From a checkpoint of a small transformer trained on Wikipedia.
Size: 8 layers, width 192, 2 heads of 64 (1 for keys and values), MLP 768 GELU.
Architecture: LayerNorm before each block, no biases in attention or MLP.
Training: a variant of SOAP for these matrices, 157M tokens, 4792 steps.
Each number is 128 + 32 x the weight over its row's rms, rounded and kept within 0 to 255. Layers, rows and columns count from 0. The size above them is the row's rms in percent of the matrix's.

# layer 4 MLP up, 768x192, rms 0.151, rows 665-681, columns 96-191
size [102  99 103  99 100  95  85 101  91 114  96 102  96 106 103  88 107]
[[ 93 133 206 118  52  85 158  84 115 150 196 120  84  99 121 134  79  86 127 158  92 165  85 124 126 131  75 154 112 177 156 134 118 151  88 151 103 159 125 107 148 182 117 112 162 117 149 100  89 127 107 117 149  81 137 147  89 156 131  95 126 141  97 112 153 134 164 114 142 153 145 111 121  82 117 125 107 148 106  74 145  87 163 169 142 146 125 104  65 117 148 147 160 132  83 119]
 [139  99  78 160 115  95 140 130 114 155 172 118 115 138 133  40 129 111 151 131 149  90 155 160 125  85 103  65 139 145 107  86  75 141 141 124  92 182 142 102  70 108 153 116 148  56 102 122 109 142 108 109 139  71 114 154 123 131 120 131 164 141 111  99 112 203 113 148 158 146 165 154 136 104 110  93 146 178 135 135  91 126 131 115 153 105 149 142  90 158 111 191 189 177 121 166]
 [169  84  74 170  91 132 152 125  99 127 206 147 197 129 111 125  95 105  78 125  75 130 107 101 150  91  80 134  64 150 118 141 147 143 139 151 106  58 144  88 134 184 140 182 116 107 128 103 102 112 201 157 125 142 110 171  96 151 146  82 131 125  97  67 188 121 146  90 156 122 151 126 110 119 136 134 126 121 123 169 122  94 127 111  70  83 105 113 108 134 147 129 162 122 121 120]
 [209 135 145 173 134 125  84 147 142 100 153  64 193  90 134 105 130 117  99 159 162 152  70 181 143  97 124 143  93 138 153  93 135  99 129 162 116 196 122 108 114 100 122 123 193 100 243 126 114 153 131 148 145 132 107 107 109 172 136 109 130 175  78  93 150 132 106 125  55 134 134 163 151  83 113  95  46 133 209 129 112 151 122 139 149 103 156 150 199 130 174  79 143 130 127 100]
 [163 115 146 158  66 138 107 185 150 119 143 122 152 133 153  79 113 200 135 166 125 145 123 139  66  88 154  41 100 134 141 135 139 184 149  78 149 195  97  79  84 165 138 154 141 151 101 102 163 100 138 129  96 132  66 118 112  99 103  47 182 104  70 162 135 143 152 116  78 114 144 127 151 105 142 133 202 122 100 106 156 148  99  87 122 109  88 117  89  79 152 179 108 143  89 144]
 [132 130 131  71  84 187 168 149  63  90  88  77 173 122 113  97 110 124 160 155  98  92 133 136  94 101  99 106 178 148 128 119 121  91 121  89  93 147 135 113 140  95 112 125  98 164 144 109 122 203 133 159 104  89 148  97 107 121 101 171 171 118 136 139 185 174 138 102 145 142 103 102 144  68 122 103 125 149 136 151  97 107 146 135 113 168 110  90 195 153 134 135 126 138 170 105]
 [115 157  96 102 136 132 142 129 117 109 168  83 137  88 141 113 140  36 146 216 159 116 126 119 131 100 138  88 146 185 124  83 160 127 127 126 132 128 106 133 167 137 109 167 134 108 103  75 122  88 128  97 110  99 134 137 127 144 218 145 107 137 119 140 126 124  87 133 126 154 139 112 160 154 130 103 161 149 156 138 117  66 130 125 162 130 136 159 132 148 151 136  85 176 124 183]
 [130 109 125 156 119  94  68  85 119 105 144 105  91 161  61  98 109 108  75 135 156 100 144 172  46 130  93 127 107 104 158 125 148 124 120 105 124 141 126 137 156 150 178 184 116 143  79 116 163 138 141 124  85 158 121  65 116 125 128 153  88  46 110 111 121 229 109 139 193 154 100 150 111  98 153 113  91 167 123 149 199 125 135  86  96  92  91 112 184 150 115 120 138 148 141 116]
 [169 132 140 132 134 193 121 147 130  96 147 149 122 120 109 104  84  89  79 144 171  98  71 194 158  78  67  85 142 170 217 147  80  66 120 111 117 120  97 193 142 126 135 152 134 118 144  99 139  89  91 129 123 111 140 130  94 149  67 107 185  99 128 189 104 180 105 117 145  94  97 128 154 182 121  80 189 137 156  93 138 155 149 182 154 152  81 127 164  91 171 131 116 154 173 158]
 [129 122 140 150 136 173  73 172 148 178 174 118 113 187 182 111 113 145 130 136 155 120 155 166 124 159 140 187 117 148 183 173 101  91 106 123 162 142 119  66 155 187 130 107 120 107 110 134 122 125 176 174  82 142  76 110 125 144 149 111 145 162 106 170 144 131  96 171 141  87 103 141 184 147 120 124 178 130 150 109 185 156 124 169 132 138 121 101 120 118  93  94  87  76 170 142]
 [140 145 103 182 132 144 120 118 175 133  56  56 159 123 143 139 118 153 129 135 138 216 173 107 130  91 162  76 166 138 131 175 122 123 155  90 125 134  34 122  78 149 126 123 185 141 157 104 128 181 132 193 146 125 149  88  96 143 139 113 126 104 158  62 109  86 118 130 151 147 137  87 173 125 113 115 137 132 159 144 139 128 144 110 154 112 107 117 138 201 232 127 155 102 114 165]
 [ 83 125  95 125 130 131 138 107  90 171 132  90 118 125 102 109 111 171 158  90 145 145  75 141 140 153 169 102 116 123 176 104 126 103 128 104 111  94  65  41 109 179 143 135  94 147 148 128 127 130 147 131 116 141 153  49  82  70 141 157 152 131  60 159 167 135 117 150 127 132 182 146  63 141 161 113 162 149 153 174 144 119  99  85 184 150 114  85 183 103 164 146 198 108 150 173]
 [119  86 140 157 126 124  95 140 159 128 189 137  94  87 132 120 152 108 132 125 136 147 165 119 198 153 157  93 182 129 141 119 135 101 100 141 146 104 106 133 113 171 129 119  89 106 166 138 122 184  85 114 104 168 132 112  93  73 159 158 165 109 154 122 152 165 159 124  39 138 151 196 119 104 143 124 102 136 122 131 132 125  85 164  88 197 149 103 119 134 139  34 166 150 115 116]
 [127 105 111 126 124 156 108  73 134 117 171 129 154  66 187 150 154  90 131 161 137  70 111 127 113 102  95 116 125  87 132 135 145  92 154  98 130 203  86 190 152 137 169 181 112 148 181  87  71  97 123 112 113  68 133 102 154 145 122 115 117 113  84 157 171 179 110 143 169 166 152 157 119  61 155 134 134 201 161 177 101 179 112 141 140 122 126 131 164 103 104  90  85 148 138 143]
 [109 144 125  96 140 141  39 116 131 169 102 110 143 131 132 111 120  90 134 156 148 101 133 107 134 148  92  95 144 137 168 137 157  93  97 128 138 149 134  89 135 155 134 131 126 204  68 134  88  64 116 164 143 117  90 157 173 130 154 107 165 127 190 144 116 186 164 122  67 140 147 140 172 147 126 161 159 131 109 123 132 173 159  67  96 107 163  95 214 146  63 123 137 124 117 174]
 [128 171 108  99 116 116  62 134  94 105 146 141 116 123 126  93 166 110 128 133 128 148 143 148 114 122  47 156 112 134 110 126 139  77 141 133 135 176  83 161 163 153 129 187 141 152 154 142 135 167  74 122  92 131 162 170  81 133  77 111 128 146 132  87 128 101  67 111  95 147 122 135 152 139  89 174 129 163 127 170 143 132 155 137 146 139 136 160 145 110 175 117 125  94 176 124]
 [161 144 128 172 144  73 127 176 156  77 116 117 155  83 106  50 155 118 132 184  85 146  91 170 132 154  66 104 134 151 119 129 109 127 144 133 146 130 108 109 152 105 148 209 173 138 127 214 126 143  76 145 161 134 175 114 146  72  80  73 115  85 104  80 191 156 116 176 114 149  94 155 113 141 185 129 128 133 155 114 172  43 144 112 101  86 112 145 148 141  95 129 120  92 163  85]]
# layer 4 MLP down (transposed), 768x192, rms 0.151, rows 665-680, columns 96-191
size [101 111  95 104  96  98  93 112  95 107 108 111 101  96 114  99]
[[143 180 147 108 188 152 148 183 134 119  97 134 155 124 116 155 181 156 154 114 155  87 159 118 145 145 160 196 145 110 164 139 121 177 144 119 112  83 103 155 102 131  89  98 126 128 118 148 155  92 114 153 123 123 125 126 136 157 153 127 122 120 120 136 161 150 111 131  60 180 201 109 201 129  81 109 126 122 203 139 121 165 144 163 131 124 111 146 154 129 129  52 148 181  87 104]
 [120 128 122 127 120 137 104 184 222 133 116 176 155 104 141 192  99 145 133 127 174 145 165  81 136 145 188 168 103 143 142 160  73  96 182 127 155 143 120 150 183  71 127  93 114  45 134 151 134 135 119 133 158 126 170 130 142  95 120 177 149 165 139 140 125 158 138 109 138 146 130 111 186 170 174  90 131  91 164  99 154 159 150 115 184 139 104 197 134 156 129  73  71 126 122 127]
 [169 175 188 145 138 188 117  71 127  82 118 117 157 127 145 153 151 192 145 108 126 143 117 153 111 166 124  69 171  87 144 107 131 133 132 141 125 126 133 127 127 175 114 186 125 142 167 113 166 123  49 138 136 164 182 132 191 175 151  90 177 131 140 165 117  99 110 186 121 172 114 132 145 126 105 130 115  52 116 131 136 109 137 125 150 170 120 167 117 148  58 197 151 148 155 163]
 [162 166 121  69  68  99  91 103 161 131 104 142  97 118 196 177 123 130 147 148 155 148 179 170 160 122 150 123 134  67 167 134 135 143 138  76 116  98 125 124 157 146  91  93 154 135  89  65 124 135  78 104  87 108 156 118  68  93 158 122 189 143 115 131 140 154 111  74 102 139  55 105 116 180 180 106 147 100 109  99 125 114 163  78  97 144  74 106 102 187 116 149  96 146 101 202]
 [182 165 132 106 138  92 151 168  72 155 150 171 154 159 125 112 142 139 123 103  93 101  94 158 107 136 179 108 176 117 138 148 209  96 117 159 108 145 109 117 133 166 165 152 103 113 141 102 128 127 144 109  93  66 118 162 175 100 157 144 118 121  89  74  78 129 159 153  43  76 108 110 122 148  65 161 122 117  98 103 172 169  87  94 113 114 157 107 137 174 108 100 104  78 125 133]
 [157 174 137 100 129 103 114 101 181 156 195 136  89 138 148 198 113 136  94 152 136 166 146  98 109 146 179  92 147 125  69 151 191   0  83 168 217 146 121  92  86  91 126 121 144 102 170  94 179 122 122 115 150 152 124 145 175 117 142  71 106 120  61 129 141 111 117 118 165 234 135 129  98 173 171 121 117 177 142 101 149 151 134 148 122  83  91 115 126 146  79 170 223 141  90 140]
 [158 133  76 116 126 120 173 119 135 107 140 166 143  95 154 152  77 149 183 158  91 112 126 200 161 139 130 191 118 112  66 186 194 152 166 117 115  87 143 107 101  76 153 104 118 143 142 150 156 151 150 108 175 150 189 184 157 123 111 137 130  92 121 110 143 123 159 185 103 150 126 149 175  91 121  93 120 167 139 107  95 137  92 131 154 179 143 216 125  34 118 125 182 112 145 119]
 [130 130  96 147  76 131 141 127 137 132 123 107 129 103 117 107  65 135 122  97 114 167 162 143 112 116 156 114 169  80 155 126 169 185 187 166 146 129 121  97 147 157 124 118 132 100 119 156 134 102 145 152  65 108 177  96 165 120 161 154 146 140 122  84 141 133 122 169 102 219 151  38 145  98 109 137 213 125  93 125 159 184 153 117 139 161 122 149 155 107 157 101 145 181 159 157]
 [104 142 108 121  88  98 124 115 125 147 118 185 150  75 155 147 139 144  93  99 129  83 135 177 179 125 163 108 134 190 123 114 132 101 134 167 116  84 175 144 101  90 103  96 192  72  92 173 179 133 121  43 169 186  89 137 123 160 137 113 115 136 140 121  88 134 123 113 158  65 170  27 115 147  68 119 173 112 164 166 137 109  61 147 127  63 150 128 140  81  99 102 106 113 106 161]
 [152 138 129 108 125 100 137  76 122 107 104 135  77  80 139 150 136 133  83 110 144  44 143 137 138 146 127  92 121 156 124  96 163 156  64 104 175 181 117 136 119  62 142 129 124  86 191  53 108 121 192 147 171 138 133 146 108 130 118 131 174 147 135 130 138 132 160 154 141 172 131 150 120 106 133 187  82 122 130 128 133 127 162 104 112 146 184  97 171 178 150 186 204 139 185 120]
 [151 143 141 126 161 124 111 142 132 154 149 134 117 148 104  73 105  40  64  64 139  77 146 116  99 164 184  93  78 160 116  72 104 152 102 161 102  98  97 174 121 116  96 141 142 126 139 162 142 128 147  84 192 115 139 136 102 148 121 140  86 174 117 122 124 189 144 127  91  97 121  83 118 140 121 176 184 145 165 149 126 121 136  76 113 133 137 140 146 139  43 106  90 100 155 134]
 [ 96 142 118 171  91  95 152 150 169 136 192 108  63  73 159 134 118 100 153 169 129 128 129 111 128 199 148 111 108 138 125 136  93  69 121 137 168 150  79 154 126 113 152 113 106 119  74 118 132 158 114 121 177 173  61 167 159 117 147  81  83 137 153 112 138 199 125  68  94 122  94  82 119 167 117 114 121 147 152  88 153 140 157 120  85 103 110 148 119 105  78  81 117 157 154 107]
 [112 166 146 115 190 130 146 170  91 184 193 129 100 132  61 144 115 126 138 104 177 125 169 112 136  77 115 149  74 117 159 103 142 162 178  73 114 119  86 150 148  54 128 130  90 138 113  64  66 101 192 176  99 122 135 163 132 227 117 145 116 163 125 144 162 155 153 134 127 152  90  94 132 116 130 181 148 101 104 136  87 117 114  87  99 102 117  77 124  91 146 161 144 151 111 122]
 [187 192 127 178 128 138  97 181 133 129 126 154  74  84  82 112 148 164 148 139 115 127 135 169 136 182  95 157 214 149 101 109 124  93 132 173 119 173 110  90  83 172  81 138 143 137 121 129 150 159 115 163 178 162  85 205 156  80 185  77 154 193 168 151 143 113 135 142 128 150  93 135 161 145 141 156 148 168 119  70 132 133 125 131 120 111 144 129 101 139 123 120 132 129 134  86]
 [137  95 134  86 160  90 148 143 180 147 188 111 123 157 142 170 149 130 126 122 179 107 146 131 104 168 165  17 120 117  94 122 118  73 169  79 127 155 150 141 122  89 143 139 173 149 136 114 155 120 118 127 159 103 203 129 129 148 180 159  77 173 133 131 102 164 152 103 146  99 138 104 120  84  94 162 138 159 162 150 102 187 178  98 146 140 126  92 109  71 101 112 123  80 158 111]
 [143 165 203 153 131 153  88 117  99  89 166 175  96 126 161 141  92 149 122 161 153 128 126 139 140  87 194  77 144  89 118 136 135 187 116 117 149 107 108 114 138 183 148  68 131 136 139  66 141 123 112 133 173  98  50  92 135  59  88 102 111  93  89 142  96 115  71 111  66 191 152  90 167  81 146 139 148 157 155 158 152 136  98 122 131 188 129 118 141 115 125 118 107 101 111 141]]